{
  "n_layer": 16,
  "d_model": 256,
  "n_head": 8,
  "n_kv_head": 8,
  "head_dim": 32,
  "d_mlp": 1024,
  "vocab_size": 8192,
  "activation": "squared_relu",
  "norm": "rmsnorm",
  "norm_place": "pre",
  "norm_eps": 1e-05,
  "positions": "rope",
  "rope_base": 10000.0,
  "rope_fraction": 1.0,
  "qk_norm": true,
  "attn_scale": 0.274,
  "bias": "none",
  "tie_embeddings": false,
  "parallel_block": false,
  "extras": ["capped logits"],
  "init": "orth",
  "init_std_qkv": 0.0233,
  "init_std_o": 0.0,
  "init_std_up": 0.0233,
  "init_std_down": 0.0,
  "optimizer": "muon_variant",
  "lr": 0.0137,
  "lr_mult_o": 2.0,
  "lr_mult_up": 1.28,
  "beta1": 0.95,
  "lr_head": 0.0107,
  "warmup_steps": 128,
  "schedule": "wsd",
  "decay_fraction": 0.724,
  "decay_shape": "sqrt",
  "final_lr_fraction": 0.1,
  "batch_tokens": 131072,
  "seq_len": 512,
  "doc_mask": true,
  "train_tokens": 701900000,
  "steps": 5356,
  "dataset": "wikipedia_en"
}
Each number is 200 + 20 x the weight over its row's rms, rounded and kept within 0 to 999. Layers, rows and columns count from 0. The size before them is the row's rms in percent of the matrix's.

# down: layer 11 MLP down (transposed), 1024x256, rms 0.117, rows 47-52, columns 0-255
# up: layer 11 MLP up, 1024x256, rms 0.356, rows 48-53, columns 0-255
down47,096,196,209,204,179,210,192,224,207,197,213,210,200,209,194,151,189,233,231,215,196,181,204,201,193,187,180,200,204,196,163,213,183,196,217,205,164,158,222,178,174,203,230,217,199,153,167,237,178,217,199,249,188,184,195,210,210,208,208,212,200,234,206,191,195,199,199,179,200,159,198,214,196,185,199,169,177,202,182,192,192,191,192,192,143,190,195,198,227,222,193,230,208,223,173,161,209,213,210,191,166,191,189,203,211,207,189,168,197,176,210,227,211,196,212,191,240,171,185,191,217,207,217,206,220,188,209,173,183,218,185,179,218,217,243,203,198,221,210,161,217,210,202,222,219,217,190,215,178,190,190,219,209,224,211,214,211,205,177,210,215,177,243,220,178,204,198,182,214,173,183,192,210,223,191,219,217,198,177,202,207,160,180,197,180,219,172,205,210,182,202,207,171,186,184,163,261,171,179,156,191,174,187,217,194,205,212,187,170,228,211,144,187,201,172,211,194,185,224,183,207,205,208,202,168,235,211,211,211,172,210,215,191,242,230,205,181,184,199,234,195,241,192,182,238,214,206,216,201,199,199,186,189,190,213,174,176
up48,097,209,235,218,165,185,198,211,161,211,201,185,219,211,172,190,179,180,165,242,196,192,174,199,187,203,216,217,201,184,208,230,204,166,201,193,178,207,206,206,199,231,199,197,187,161,194,183,184,181,213,172,230,176,201,191,190,187,198,206,182,222,215,178,195,168,192,227,183,186,182,181,192,184,213,226,189,187,177,176,188,180,223,158,185,171,176,234,216,192,219,170,202,168,225,232,237,193,185,142,150,232,200,238,166,239,229,217,184,210,201,224,243,175,220,219,208,178,179,208,182,198,201,193,227,209,220,192,182,195,223,190,207,165,184,218,171,207,205,197,218,190,199,221,163,225,213,202,180,178,208,209,221,190,216,183,213,230,200,215,188,188,164,171,235,212,205,179,170,213,211,179,195,210,207,198,156,204,190,168,204,197,181,216,215,214,228,205,196,215,188,219,189,173,206,174,186,222,238,193,197,212,231,203,199,229,173,182,187,196,171,192,178,193,218,219,216,227,201,203,205,229,181,208,204,188,200,225,197,185,209,223,187,182,199,218,225,196,200,218,214,180,186,208,182,173,183,218,196,179,201,160,207,168,175,213,224
down48,096,207,199,264,188,194,234,169,215,206,229,195,185,218,238,174,199,206,190,205,199,202,214,166,214,211,195,209,208,200,227,179,200,237,219,204,182,162,200,231,208,192,214,233,184,216,200,200,192,207,173,216,208,184,189,224,186,194,193,237,185,191,168,166,231,200,191,203,186,215,212,196,193,187,204,250,206,190,186,210,150,230,233,184,211,213,199,240,199,208,193,189,197,206,182,185,218,172,209,200,210,187,172,180,186,202,227,250,173,180,208,207,183,207,195,190,217,211,182,207,199,191,189,214,221,238,195,212,185,219,201,195,183,230,159,229,211,201,201,180,217,193,202,209,172,232,184,175,229,160,212,210,159,174,211,216,225,226,183,227,192,180,194,199,177,213,177,168,175,167,180,214,219,202,197,204,205,210,195,202,172,205,181,165,190,195,233,192,191,211,198,205,152,212,195,197,195,228,246,163,179,203,218,244,181,164,205,216,222,202,182,210,187,196,197,196,211,205,208,226,201,163,187,163,186,164,184,222,213,212,237,203,182,190,214,189,199,240,199,212,186,215,227,207,171,204,171,198,220,198,178,189,194,199,220,201,226
up49,096,229,150,226,189,193,189,220,208,222,219,196,221,184,218,209,202,189,188,205,216,200,194,197,188,201,201,205,208,207,213,205,228,181,214,163,189,221,193,208,176,237,206,246,166,175,193,213,205,201,193,228,178,237,181,209,188,205,186,211,173,197,191,202,210,196,195,214,167,229,202,222,226,219,213,193,242,205,179,235,238,191,219,204,191,196,158,212,184,190,228,230,172,183,202,191,200,199,199,206,211,163,193,163,179,196,185,182,203,183,194,195,241,198,210,215,209,234,199,225,220,195,200,191,210,202,208,194,226,218,207,206,153,201,197,184,185,180,194,218,211,197,208,216,188,208,151,177,186,194,205,189,221,252,204,179,212,214,196,193,228,213,209,181,191,192,201,188,215,212,226,176,192,244,159,215,184,177,180,200,237,161,173,210,177,181,178,193,200,222,186,197,187,235,207,205,191,200,203,218,199,193,204,239,230,253,145,207,201,184,202,208,227,193,212,200,210,229,225,220,180,210,162,221,186,201,204,183,193,203,216,202,163,205,183,191,208,204,223,155,191,159,193,196,198,181,204,230,188,182,165,176,229,174,216,153,191
down49,097,198,151,187,219,185,187,191,243,204,182,233,228,206,213,180,194,196,179,229,162,190,197,174,165,207,212,221,173,233,205,210,222,207,205,192,212,223,194,186,186,198,235,187,199,186,215,215,198,192,185,209,218,219,206,209,187,234,172,171,211,214,194,165,225,164,230,186,218,205,198,187,212,178,188,228,210,230,186,197,166,225,189,209,201,222,207,177,198,171,232,214,212,187,195,207,194,235,215,171,210,195,192,215,242,208,223,192,232,189,199,159,229,170,203,173,183,214,209,195,175,199,192,211,183,171,203,201,221,242,189,182,180,208,225,198,187,173,157,210,229,196,168,194,220,217,205,202,193,207,151,225,171,167,171,159,213,189,225,198,217,196,182,180,185,200,206,170,220,200,181,172,209,194,211,195,212,235,204,227,180,196,192,183,175,213,207,187,194,187,199,227,200,162,220,201,188,202,181,189,185,231,179,246,183,200,198,208,160,208,214,177,177,207,233,196,178,196,180,225,193,204,185,172,169,198,170,220,185,235,231,204,212,192,175,195,200,172,208,226,199,212,187,230,203,203,179,188,193,176,164,188,213,200,188,238,217
up50,095,223,201,240,241,199,192,206,195,164,215,175,204,231,218,204,182,203,198,228,230,208,174,192,198,209,217,188,191,161,172,202,201,197,203,226,204,214,187,207,205,237,208,203,233,177,207,213,211,186,182,212,211,183,172,187,242,175,180,196,176,189,211,214,164,202,180,198,177,195,191,187,221,212,179,205,205,219,184,211,173,218,188,190,167,186,214,186,206,185,215,181,202,167,225,246,232,184,184,170,215,197,170,217,203,202,217,202,178,221,230,201,242,182,150,200,210,215,210,221,224,189,205,181,213,217,225,216,221,215,166,248,177,176,216,213,195,221,213,211,213,214,196,191,188,246,188,191,208,178,204,183,205,208,178,204,224,202,195,173,232,200,216,195,183,227,173,188,197,188,208,179,248,200,210,191,198,193,193,196,142,162,203,195,214,191,206,220,206,208,203,217,188,176,175,206,145,244,229,205,227,197,190,213,194,181,152,238,200,207,190,178,221,184,184,185,187,201,216,228,234,196,211,162,197,192,212,195,199,204,198,214,218,219,203,202,215,229,197,198,203,208,209,194,152,186,172,200,149,208,207,180,191,193,174,215,222
down50,091,195,178,182,251,186,226,185,180,179,226,180,187,176,200,208,204,206,148,223,184,200,205,203,214,192,217,200,221,213,197,216,189,224,200,198,174,179,197,217,171,214,167,232,228,171,230,207,223,161,218,170,200,204,180,206,195,168,162,194,184,185,177,245,197,206,188,186,205,182,212,200,211,180,211,208,206,234,214,211,157,192,198,212,192,196,221,204,211,201,190,227,213,177,195,237,209,231,190,201,201,228,178,234,251,184,193,192,208,155,231,215,194,202,189,221,193,234,198,202,198,226,197,205,179,234,196,176,227,178,232,189,209,191,183,196,197,186,174,176,225,179,210,221,174,204,218,229,220,159,227,214,198,201,185,186,196,191,206,154,202,187,223,205,205,204,236,199,192,214,184,196,224,206,228,197,195,194,191,258,216,196,207,207,197,180,255,188,175,183,228,223,210,196,250,197,217,189,231,186,206,194,196,214,189,192,210,177,196,224,209,181,188,237,248,209,211,230,209,184,160,201,193,209,221,245,204,197,213,216,214,227,190,220,202,185,200,198,203,194,216,215,171,195,207,197,232,214,203,201,200,209,211,220,234,193,218
up51,109,183,190,219,186,202,214,157,185,213,200,211,171,203,208,202,181,211,183,206,192,191,184,167,215,223,174,178,174,174,249,190,199,192,175,180,198,173,195,221,223,216,204,207,179,189,216,191,195,220,220,208,219,219,230,203,178,179,206,184,158,152,217,227,222,190,180,200,226,195,198,225,193,198,161,169,189,176,205,159,196,188,212,196,169,212,168,177,187,234,211,195,204,211,195,178,190,180,230,232,220,246,233,220,230,235,157,159,185,226,182,209,208,206,213,204,245,210,257,194,193,186,179,206,221,203,209,185,183,263,192,216,181,210,184,211,194,190,202,195,216,176,210,191,199,179,199,222,212,183,205,215,185,177,207,204,182,217,228,205,191,205,212,213,200,193,192,202,180,189,197,189,198,210,188,202,227,195,185,190,198,197,200,213,202,207,213,217,200,193,210,212,199,215,174,230,200,189,206,170,206,201,178,199,196,200,200,196,253,201,200,195,201,237,199,218,173,219,188,202,202,199,221,215,174,200,192,227,207,196,242,192,238,226,218,192,200,239,211,224,176,219,226,205,177,222,169,152,176,208,166,167,199,240,176,223,228
down51,108,203,209,225,182,192,194,175,185,188,196,190,198,159,182,180,202,200,224,220,194,196,221,231,188,233,180,179,196,179,188,207,205,198,203,192,206,236,167,192,198,174,210,201,237,205,161,156,198,192,220,196,173,208,210,192,207,208,201,209,181,201,259,180,218,152,203,174,179,215,179,231,206,219,179,196,187,183,192,193,206,204,215,207,194,143,194,196,158,201,210,174,170,200,235,180,179,216,223,217,220,186,185,200,194,214,208,217,198,224,214,212,235,209,215,221,239,206,233,185,190,192,196,219,196,199,205,187,217,197,223,148,197,205,164,190,222,196,236,213,183,192,197,200,187,237,178,193,203,212,161,180,177,194,215,216,165,190,194,193,195,218,231,199,183,200,185,219,175,208,197,201,218,193,209,179,140,195,210,235,217,220,162,186,231,195,187,147,181,167,174,196,212,210,200,207,185,199,217,201,220,179,228,177,194,211,237,188,237,213,204,183,182,193,215,192,211,201,174,174,161,200,230,186,216,199,222,207,234,200,205,163,194,223,210,220,189,189,188,167,175,187,202,209,210,224,204,181,205,223,195,189,192,237,223,180,183
up52,102,210,201,180,196,205,168,198,209,193,195,246,192,170,178,171,190,164,202,199,203,183,197,209,184,200,205,205,150,186,217,184,193,194,175,228,180,180,219,219,182,215,217,217,231,225,230,188,199,188,201,214,165,171,212,195,184,181,188,210,169,187,182,170,205,225,212,179,165,210,205,208,207,182,156,177,210,187,198,224,219,176,181,210,177,212,220,188,190,210,198,164,200,194,202,234,186,222,194,215,222,204,173,200,205,205,208,205,219,174,203,200,226,190,219,208,228,215,201,216,204,218,193,210,227,203,186,226,192,183,205,191,194,226,185,216,228,241,227,212,206,178,217,161,151,189,214,215,216,202,214,179,219,185,210,187,194,210,205,189,182,249,199,176,154,214,197,240,217,219,218,183,205,180,200,159,211,200,224,191,185,131,163,190,183,190,196,185,194,202,163,203,183,197,169,199,206,187,234,198,224,181,202,217,237,218,170,232,213,180,203,213,210,197,190,219,189,201,233,215,242,181,201,184,218,224,181,190,227,241,227,183,188,190,208,175,188,214,227,214,174,190,207,186,218,227,220,175,220,166,207,188,217,232,191,172,214
down52,101,225,194,194,216,205,235,162,223,174,198,188,215,197,190,186,234,207,205,194,187,232,181,203,207,215,226,189,211,207,181,192,210,165,202,204,206,188,230,204,187,206,191,219,215,181,154,169,199,195,202,218,218,168,168,211,212,210,170,203,191,186,216,222,217,214,216,203,219,184,227,234,207,179,177,216,204,199,243,210,245,179,180,224,180,212,187,182,209,176,192,198,199,165,190,213,226,193,206,187,185,201,233,179,234,239,144,201,227,188,185,220,203,217,185,203,193,164,202,191,215,253,175,218,234,213,182,189,211,216,234,194,211,226,163,173,202,200,209,155,192,215,230,231,206,217,210,196,176,169,214,163,213,197,205,217,212,213,228,179,224,202,190,204,156,219,250,210,179,195,219,162,214,242,223,192,198,206,201,205,166,166,205,190,210,200,178,193,222,201,195,239,224,183,180,227,182,199,173,218,222,193,197,188,217,188,190,183,212,182,213,207,201,226,194,191,206,163,200,203,220,176,197,234,196,216,193,182,196,217,228,206,231,212,204,167,195,184,230,194,211,190,241,199,192,223,201,182,213,189,191,184,187,212,185,173,192
up53,099,238,187,183,192,192,241,184,202,217,216,193,198,198,208,196,201,221,204,211,205,203,219,255,153,227,183,200,175,195,214,229,206,178,173,228,190,210,181,224,201,200,219,208,188,234,236,219,215,203,244,201,170,203,191,221,181,161,190,187,185,215,203,190,198,192,192,178,188,214,179,207,240,175,215,200,174,173,197,183,189,182,187,162,205,184,226,188,204,185,205,239,218,209,190,176,187,162,183,158,209,212,184,173,211,157,190,188,171,198,186,217,209,192,192,257,226,216,216,181,215,175,222,209,211,211,216,210,186,211,206,202,193,215,248,182,203,205,192,202,204,220,191,161,204,172,214,217,222,195,211,186,203,173,191,223,175,213,234,216,229,213,245,205,223,200,184,203,177,193,213,219,190,178,193,194,172,170,163,185,222,169,182,209,200,193,186,202,241,186,211,203,181,199,177,157,192,239,213,202,223,158,202,180,196,186,204,213,201,173,195,244,215,210,206,196,201,202,216,214,148,224,214,185,193,203,201,204,183,187,210,215,203,196,229,209,186,193,202,225,176,209,234,213,194,214,181,237,221,235,212,224,189,210,197,214,174